From a checkpoint of a small transformer trained on Wikipedia: MLP 576 GELU, vocabulary 1102.
Each number is 128 + 24 x the weight over its row's rms, rounded and kept within 0 to 255. Layers, rows and columns count from 0. Numbers have three digits each. The size before them is the row's rms in percent of the matrix's.

# layer 4 attention query, 96x192, rms 0.111, rows 0-95, columns 128-191
105:087142072098127131144140142079152167127102113114094120156110128074145145129132145133119144126163138139130152070116103139140156127117102134142117090110141122138088080142129145132112103118120091
078:159150137113140095151122136151114136122138115085133095110180125137107087116084146119143135145129130153141147175149150072122147111095166160128143155140110118107125125091135176134092143127112128
081:169131102148133162081070129113104112142154136116129144134146087128121156110124132102156216103104096118115131168123135083123167123121121126118166158129093159129105138121143144179142124150108140
108:094105115165119114125151122127135119101084104131076118087125144118152156134135143172112085155143159154159156116141161160120133134115113087136099119094154119089113140143125121079106117104158113
087:132074126138126081148095142104128169169137124136132116130141137105124127101140123152161120149128123135158127098136127105138145139120162094174147140094147153112124088151103132147147124147140104
081:172175166102132113164085093063105152137113127099143105143126140120120114164127116112152141122095136165128135120163117168141174103119145131135182137162131149134079081115167170157088111142121111
085:163125142095143138125128119111126149140170144118145123144117149111125150168130151163136105131089154113103116169127129118136182098131105171117104145114131122138110138111141116137139126157136116
092:128126171157086144146114128086121141136133170099091144190175146089113133155122084115148151185125126102128103124125129085127068131141126120106131132178124145123126098140144132106110074129142136
096:157144168138147134116159134165148082089136083154124150130146136123092096127133139115123123109125107157167145169095104132119182115141128159100161106155174116131170105124152131157088113093090131
096:113138143162120159126142144178139131126134099137170111075091157140124146138082108139148136159110094166168139163120140149050115150139107095090102135110100157073112142170095113095112117112135136
099:148141142100122128187138096130105102110171141134103166122145119110120138129113123112144151142096125156120110070130136109092122134086132193139098166129139144114092184105144154105161104076122154
083:112106121123114106078154107132140130145123146141136102108143097142140110057132115133093127093143148109126123085148118145102110163122157088136107074099101106156107153129112117111152129146098136
104:097154136099113133151118114151115112108144134133117143161105082132135101189128159143153135149106107120117127129140161131169162125138134110177140140167119167106129123108138129145101103169169120
103:112180131174152121090102088121124148112102109155142075124111116081152133132136154106114094148105131090153147121154159180097125119095080112149122064117100124127108136110142134105145108102119089
093:099125129170144127136106159110134124095143111128139097155144127203064103140145118099118099124155122101104121158110122146131161125170106131136128131109152119170120110138130149111074128124150103
106:130120135129111133094173128079104136115175112096200117139135137146169119157115108166125135117135135129182117145105148136132159099094121140137142146133154120136138146093115116096130169170146118
096:135114147125075091095131147128110090170137112174105162143138118129123149156096147159155142106147130102136152145138121120131139082162107117117172168112129110139105159102123137171121120125109094
106:102188138103104155084117105128110139081125123117147142079125144129159136121084118116098164107112085137135149083107093111110165143143132127130139149137152122147122134173168139145124134105133124
094:107098153180149128112079173149114107092098130162151137139136103101135121141100072149188143123123128136178142158153121127131117079129103128098107126121152148073099128129115160132140163166132080
104:107131097133112171119137138162101125131141142132139123146096100093152170161147177108111124124076116125114118101100149125104123129156120134115135127166132159126109143111170140186115129120164162
101:114132127134142167155092130122083115115125142141096138109171077126119155127097161125121145147127125192171146146142132126095134126094164139159098118142124110132084100135114105145112085146081090
096:167116120138094149171128151147129154118090109120155137152136150142153105126137173121134135132128145148113102157099092167110105131136130098156105115104110128184172117121151116114145144121144151
104:148112142150154160121162137104107111103113129133120111137127139114146149140154122139111156137111154175103139102157131115169152141101167107149100117140166098141107155135124117155160146152109065
098:113105128152120159145150128167132160123113152149090135098135137128118131144113142110129145109127098119141108095102129101131148105188118149112116088107103122135103132124112157082146161136168128
100:119091132125130104132146134131123102135079130107121174145120091117146121117159137125119099144106103103115121135125143128089120190125119122095139107142050124116108159137159156126123167092092135
095:104136165137128097138121137138144104099117136124147142098142096112156123150163149134147125110107096126121168121136143138137139184129127141116126118110105211110107119076181139165081153116111141
105:147115073114137089098107151180129131091160138145162151144104176112098150183155132136121133097159124113145099138123114150095130128092142124124115145131134103127134151172104089114139149140116094
093:160138135108110130133125155161144112092139073123126142125097128093122172088147138147144086131137146131146173107147120152122111169133154125152105139132127143125110158144117155130157192137128100
106:100131208163122128114114114135109099143167144130085081126123096161106127096125127168120165087129116125090155115140152124132110146093150075115161122098130087163122139115114143115182076118102135
095:154118135128141150108114132138118140129153124122130136122142119117160126119176137114143131140155114097092176168146120140171119113118133166125118108161126120147149127112155122082121103097089141
100:149071120151134118169076146108134114118142119104148127139155128111113119132106149133144146149115148177102178131108138154148138151146095103143131176121119072082090131155152159133120155146147095
103:148113105099141120122157134132158166075118118062125141180103131126112134133120141156113179140150121120130128148160145131155095093187120118119115153140145143126110143138135171152144168112147124
103:134086147156074082161102126171158131153085135150128084133107125137129144101136117153096130142145136134093123121134126151073108162127146137079097104135097128120122184154105101134153139137127142
101:117154085115098131132143106113123108126150092121160104113106142122106114155101174117108129152164139139138166113130083118138120103123146110115083081177124124172112142127143116126154118104135090
100:121125129125128110140112129112144129136120137166161116109122173114120097122121141105099101112172150137118126120126078167135130121122113079110104081120116144135133187133194125099147139138144118
079:102135180127120090122123152160138140140131080135126119190083119091133109112138123156118144148138129156130148109121120169115166092134142088195149082169146165156102136111142166121138106145085121
100:147109174138124117150087157175156126126104097130126114137126126092116108124219158102106095125131111131125122103112090156088126095120165110144139100143123122123111189175120159162157152122131120
089:122118093123100123138182117139128135096087131079135152158108082168103117156140123102146119121105139100117138110135158084107116106133132147168128122120150107129140117095168085106064133123156130
098:114122104102119126127145080110123157095141151156141135117173118125146171083123099126148179142110126115128125154148114120158125162129109139138109108129162125145159049124146163111108074119109110
104:167132175130136151095111111151118139137120122160101095112136128112114107137135125119129133144127136127143125129116093142115127131164102144145135123145073131157099160140077183144124116131109162
108:085147106113128130119150136112134121109118158111119118156111104090150132137138141128153108155126121140129128119148169128137101124152123146136171142090170145123142109166103160091098142104136151
100:141149166144150107144063157186140156148090159135145095139105134156125131125122140126132104115168135087144116136108113161159139103116105153132102120124120128120109149094152115107125171131149170
103:123126118125100144111138127115133122108136149099110105154152117152142175120134122121191100137086146101148130151158162069127131170134137144143136114112155128136156072112137130113079109120125155
082:141163148169132125146141126122154154142116117151109106179102144163114076177131091115160104134144150090171137115128088160138138149112113119107156131135096132096110151108117128129107137169129140
107:137164143103139148131142083124094137160170116157147123176157117152121127156164104132126118096158147107108132113134118134118128105109112122105148109140143118113129141067128152095143138117147127
104:163132112092128111107139128085143109098141152146105096153144145118104111130172106125135132123123146136077127145093116134177119118151154099119141164116090141103134127109155144109124159090128107
104:122183124119139076173128086124135096131116125152108114118123138169176184100112091104147102073151137127170125156080088146132130129093111124154084118150115116121143147118147156137145132133118149
105:124136112160086142170118119114128119169138145136147143151117074179181141128144111085126165139152082130121140076155119158110144123168149144156131146162128083115158132121145121131152119132109137
101:129172146154125132140124114103132087093100130113188094141123103101146093116099119122140162112110125144115139142119160127145152109105124135105107097138128129107125143102163145105098086084100108
111:102118104117169169131144133126110096132109116121137094156125138102136164135137127097103148104131121179153117104131108168139121079104097126144133128143162069111120140149105160165117119163163082
108:159142093148141124130142101104105178129148125176145130128188122184126142145117125096112178136119145121135129102107137164135155167154115132152153116076136145144107088119121134137102072122096105
108:132142119162155101133135110140127141160127108146119090098147168148094158125130126146133104131155140142108119154131115106159145117150099120137113100139114131118122147128123140145152135122112194
100:146081149145157132117112154131130144083084138155139149131141151188089112119148119086182137131134102135141092127118137116129156129152137159157130145171135116118096139051123147111112164164143143
099:125117117117111114108114101075133165132109126117170127115127128107106112159125125099126132154160132127151130157121112130145102108096107156129129133155093102154118099156126125088146133167148200
110:109117097180175111165093162114102123162098140102145136133128149098142098121148100137090140090139159099107094143137166126140133137147167128119123155122124107113117183145183129125124086101152107
115:107108093150094157158114150116092122120117155087098120127109133135103122126128092113093113096090170154115138161135152111106096125135139135097146183108120114131147106135116139105108101156143148
122:146095151131155176111177148101129107116111085092122147141109131150137091128131128103079094135118130112118102153179135116117096091091124173124093125134100156138145129121128095123099130168142133
114:145117136165131160157131107093147066164151103148105154139127131168126136133139083093125114140097130123121137119183121102113135147079093119130124124164115148133150138161114087123120145118154146
108:100104162142136134152117161148114114177139140079138154101158124150146088170133099135134110137115126090150145123125113151113108107176114161101119110094123132117132138131134117109120142163151148
101:148086174123164133103114108128121129107121155132144116134138186134160145131127100126155146121078134115117128100130140131155116094091168123107151160097160169094114125086128114115135143122162125
110:094117143104126166111113132125147101143120084110132150137089125113142158137119151092153115114126169139114158148098122110150149141094130133131122145147114118104129129123165112087150161090170146
104:117119102114116128129119170099147128135107149133120176098110118147131151103174128163138104159108109056138133116170101161130131116142109106183109154104127083186114124119120116142149095110125116
108:114159107113103111109127125159144133107099112105146146149140131141103125138122106106126123096152129094140118161123128136113153130134117177138150066141133133137125144107159117143113177122151123
110:119137106090098165130071142118154117147125135141076135149128106123069170131138112151114106162080128155124131157091146137095084124114151103156100153126114106138126145146120143131165132123155146
078:139098106093129108136127150122139147134125144157146149119156122128089110105144134116180109098157145104129108067119095146105123126129153109120107093115127098124184097146121141113171120065130152
102:075132098119104139116158121071120116166169116111154111114129109091122114146097056148168141123127141105145133102126077161127154122121140139093118166139145141168173121103101138145136148154128122
077:076128169152136134125147104058145134125106088114134134125125150093150115173107116123131148144124120138110136140144124151117178145121146130134134158138150145174151119111109111118121121160124073
089:157142148177131149135109101140121102110149121165110144126154149163113142118093165112115139133120152151140124137109166094173133136139170162156135130091090159118087132120134135123145096142158097
095:112147103102080116113143130149153113121133164164108155159135176135122134121115109120126121136138131144121143086113163107123126131128109154151115100118149161104070108108159101129137109083178115
078:117103090163161173082104129088144112147128098137118110124122118116090119199126131097131160161114146129134123139118095161103148127108118130101116137122134134111114143136120127135096165151108142
094:122158093141135122124145078144128142158141138152101120131111109146117132134106121149179140129123136131123134111147112122128155148155181084174112117128155121139144104088123099115166143150124177
086:105111134172124113135115089115144134179069129144140114167140130119183124127112106109062154151117106146126139156129109133118126135096098149112159159155150149111139163130109152136145145133107104
111:111165132131115103115165109140157130091163153120125187126173134147089137119129135142124111161140132150126151100162131096152111166151165091169102071121166113154104115141147115100123099093150106
094:112136125136160116146164137171115147145121179112157156146166150118104148126113120167125115128129114131086121097124184109129135118122138096129142133134156076133059129114143122128126122124142131
107:159122107134138159113094137110139134152114160170129120153077119115144126140098100077146166133119110121140134166145127151127111113104087157082153149130143157101146175103081123121167120126086112
111:106111128155122130140143149138137141157058122089117124141105087108156116154105119130076120154112122104115138113167145157125111081085083146089088127112115159116151121123121105138132175146125119
098:126113149138108113161143135120150115137130133122093101106104155128194082121119161117070091135103128160124117166128140134139103129144129091102126133156142129113124084116099136141093140130156135
107:136152089142090101123120113149140133101107119165116117109167134118112118152147147132136130108153129143138109105139143155174109145147098128084126123108142079095142130109071155132157090126115129
096:083104118142159145096135135161137097154102114115093115082128149165123102161154125113117103168133105126169142134111130186109125161142143157149150127135129152136090120160163165114076117112151129
113:144134146088129122101091110062124114156089145145090077120151131160097100146137122127169140179093102095148145172095148139120139110105112156107105154151137127102137171129139157130098102124119097
102:143152121137120200145109142099105123059161145139143118178100089118102121093168144101120098077080143164118150153142138099113139132120118169113110129122107129084135114106122154142144122135145137
101:130112126112098137135100117107120164139078173166125159097103112189131100130124122129114132129086135120106147109122124097140180179148097111141105086115120134151152113110095131126137129145070134
113:134133146137128097166107093084154124086104134154137168119118164155191104139142122054131136114150133178093101095127116144140102113111123088119135121109085163098145132139098129116137122131120113
103:083130101186140148115167128196143058090141138101166160123125147130160134107133122132124096116128116134146117147142156137129113129115080131131167103128113153091160104129120061090136132086145113
104:144135112143178117132116115148123090124157132110163126129138135206140144144123100119143148136154119102095118137110133165156136170117111088141135107182146117125114135134146094111090134147113113
101:116099147090118073126094185143146125129130129133095100102128151093121132102101088145128094107106127133155130123123131142113124128138164128123112107116153148122156128114181088151135149128112088
106:110115144118099159126111150102099165164141123168134139144155122160150114132111110138132141140150121126116095110123159126123119089165122133166138129102122064125110126140129111154115093140181117
093:134127150125082102160109142147138171104123155085115113117123091134086107124143116156161159141124120102112134113077159106098116097161141124109142148082157151115092158105153125140153125115132113
102:158120098188135110108104128124163135156100118116135183093143124131156140119123131099114120130120144117081125142116095154149094115138142124124104113145114131136088112128124121109183163145129115
102:125122193140145123152123102141113065122134129127086131131090087127168082174116141105124149116091138135131115128123109105122121130176115155099167156131095166096098119105104139142088136122152124
092:120145148111130151139175134141110119145172129151153110110145110116095095109114117132137053125131128149159166133151133127104107114106120121100103121129137143139155093127134106135184155109117083
100:130080125114156149132132119101124160118122152121136127146152085125147098112115079113124107102134095163161140148109103092129138102139108092122112186103093082158144128113127154138121114072124187
100:134124143132101103184130106170114167112124140126123148082111166101093172110147114146096085156096150094122147099076148146130135106094091114090144142092125098132133103110097140096140112145153135
095:098122118113122131158152108111158145143109106109089099157124146159138158124144163117146110131108116141123147059153139086146114095119098083106142115112170138112118136190109132096150157103108085
098:174146083157142122114117175149148090114180114107162150124126149130120098147108117110128111078115086110135090123098150141144163144125120100116109179079123078157141163103125129107181148114139094
100:113156122164138123116104154127153114134159189137127120134159146189135123144123095104139146115174157125122093129117132104181084140151090163135132129151117139103171145142093137119088148107131146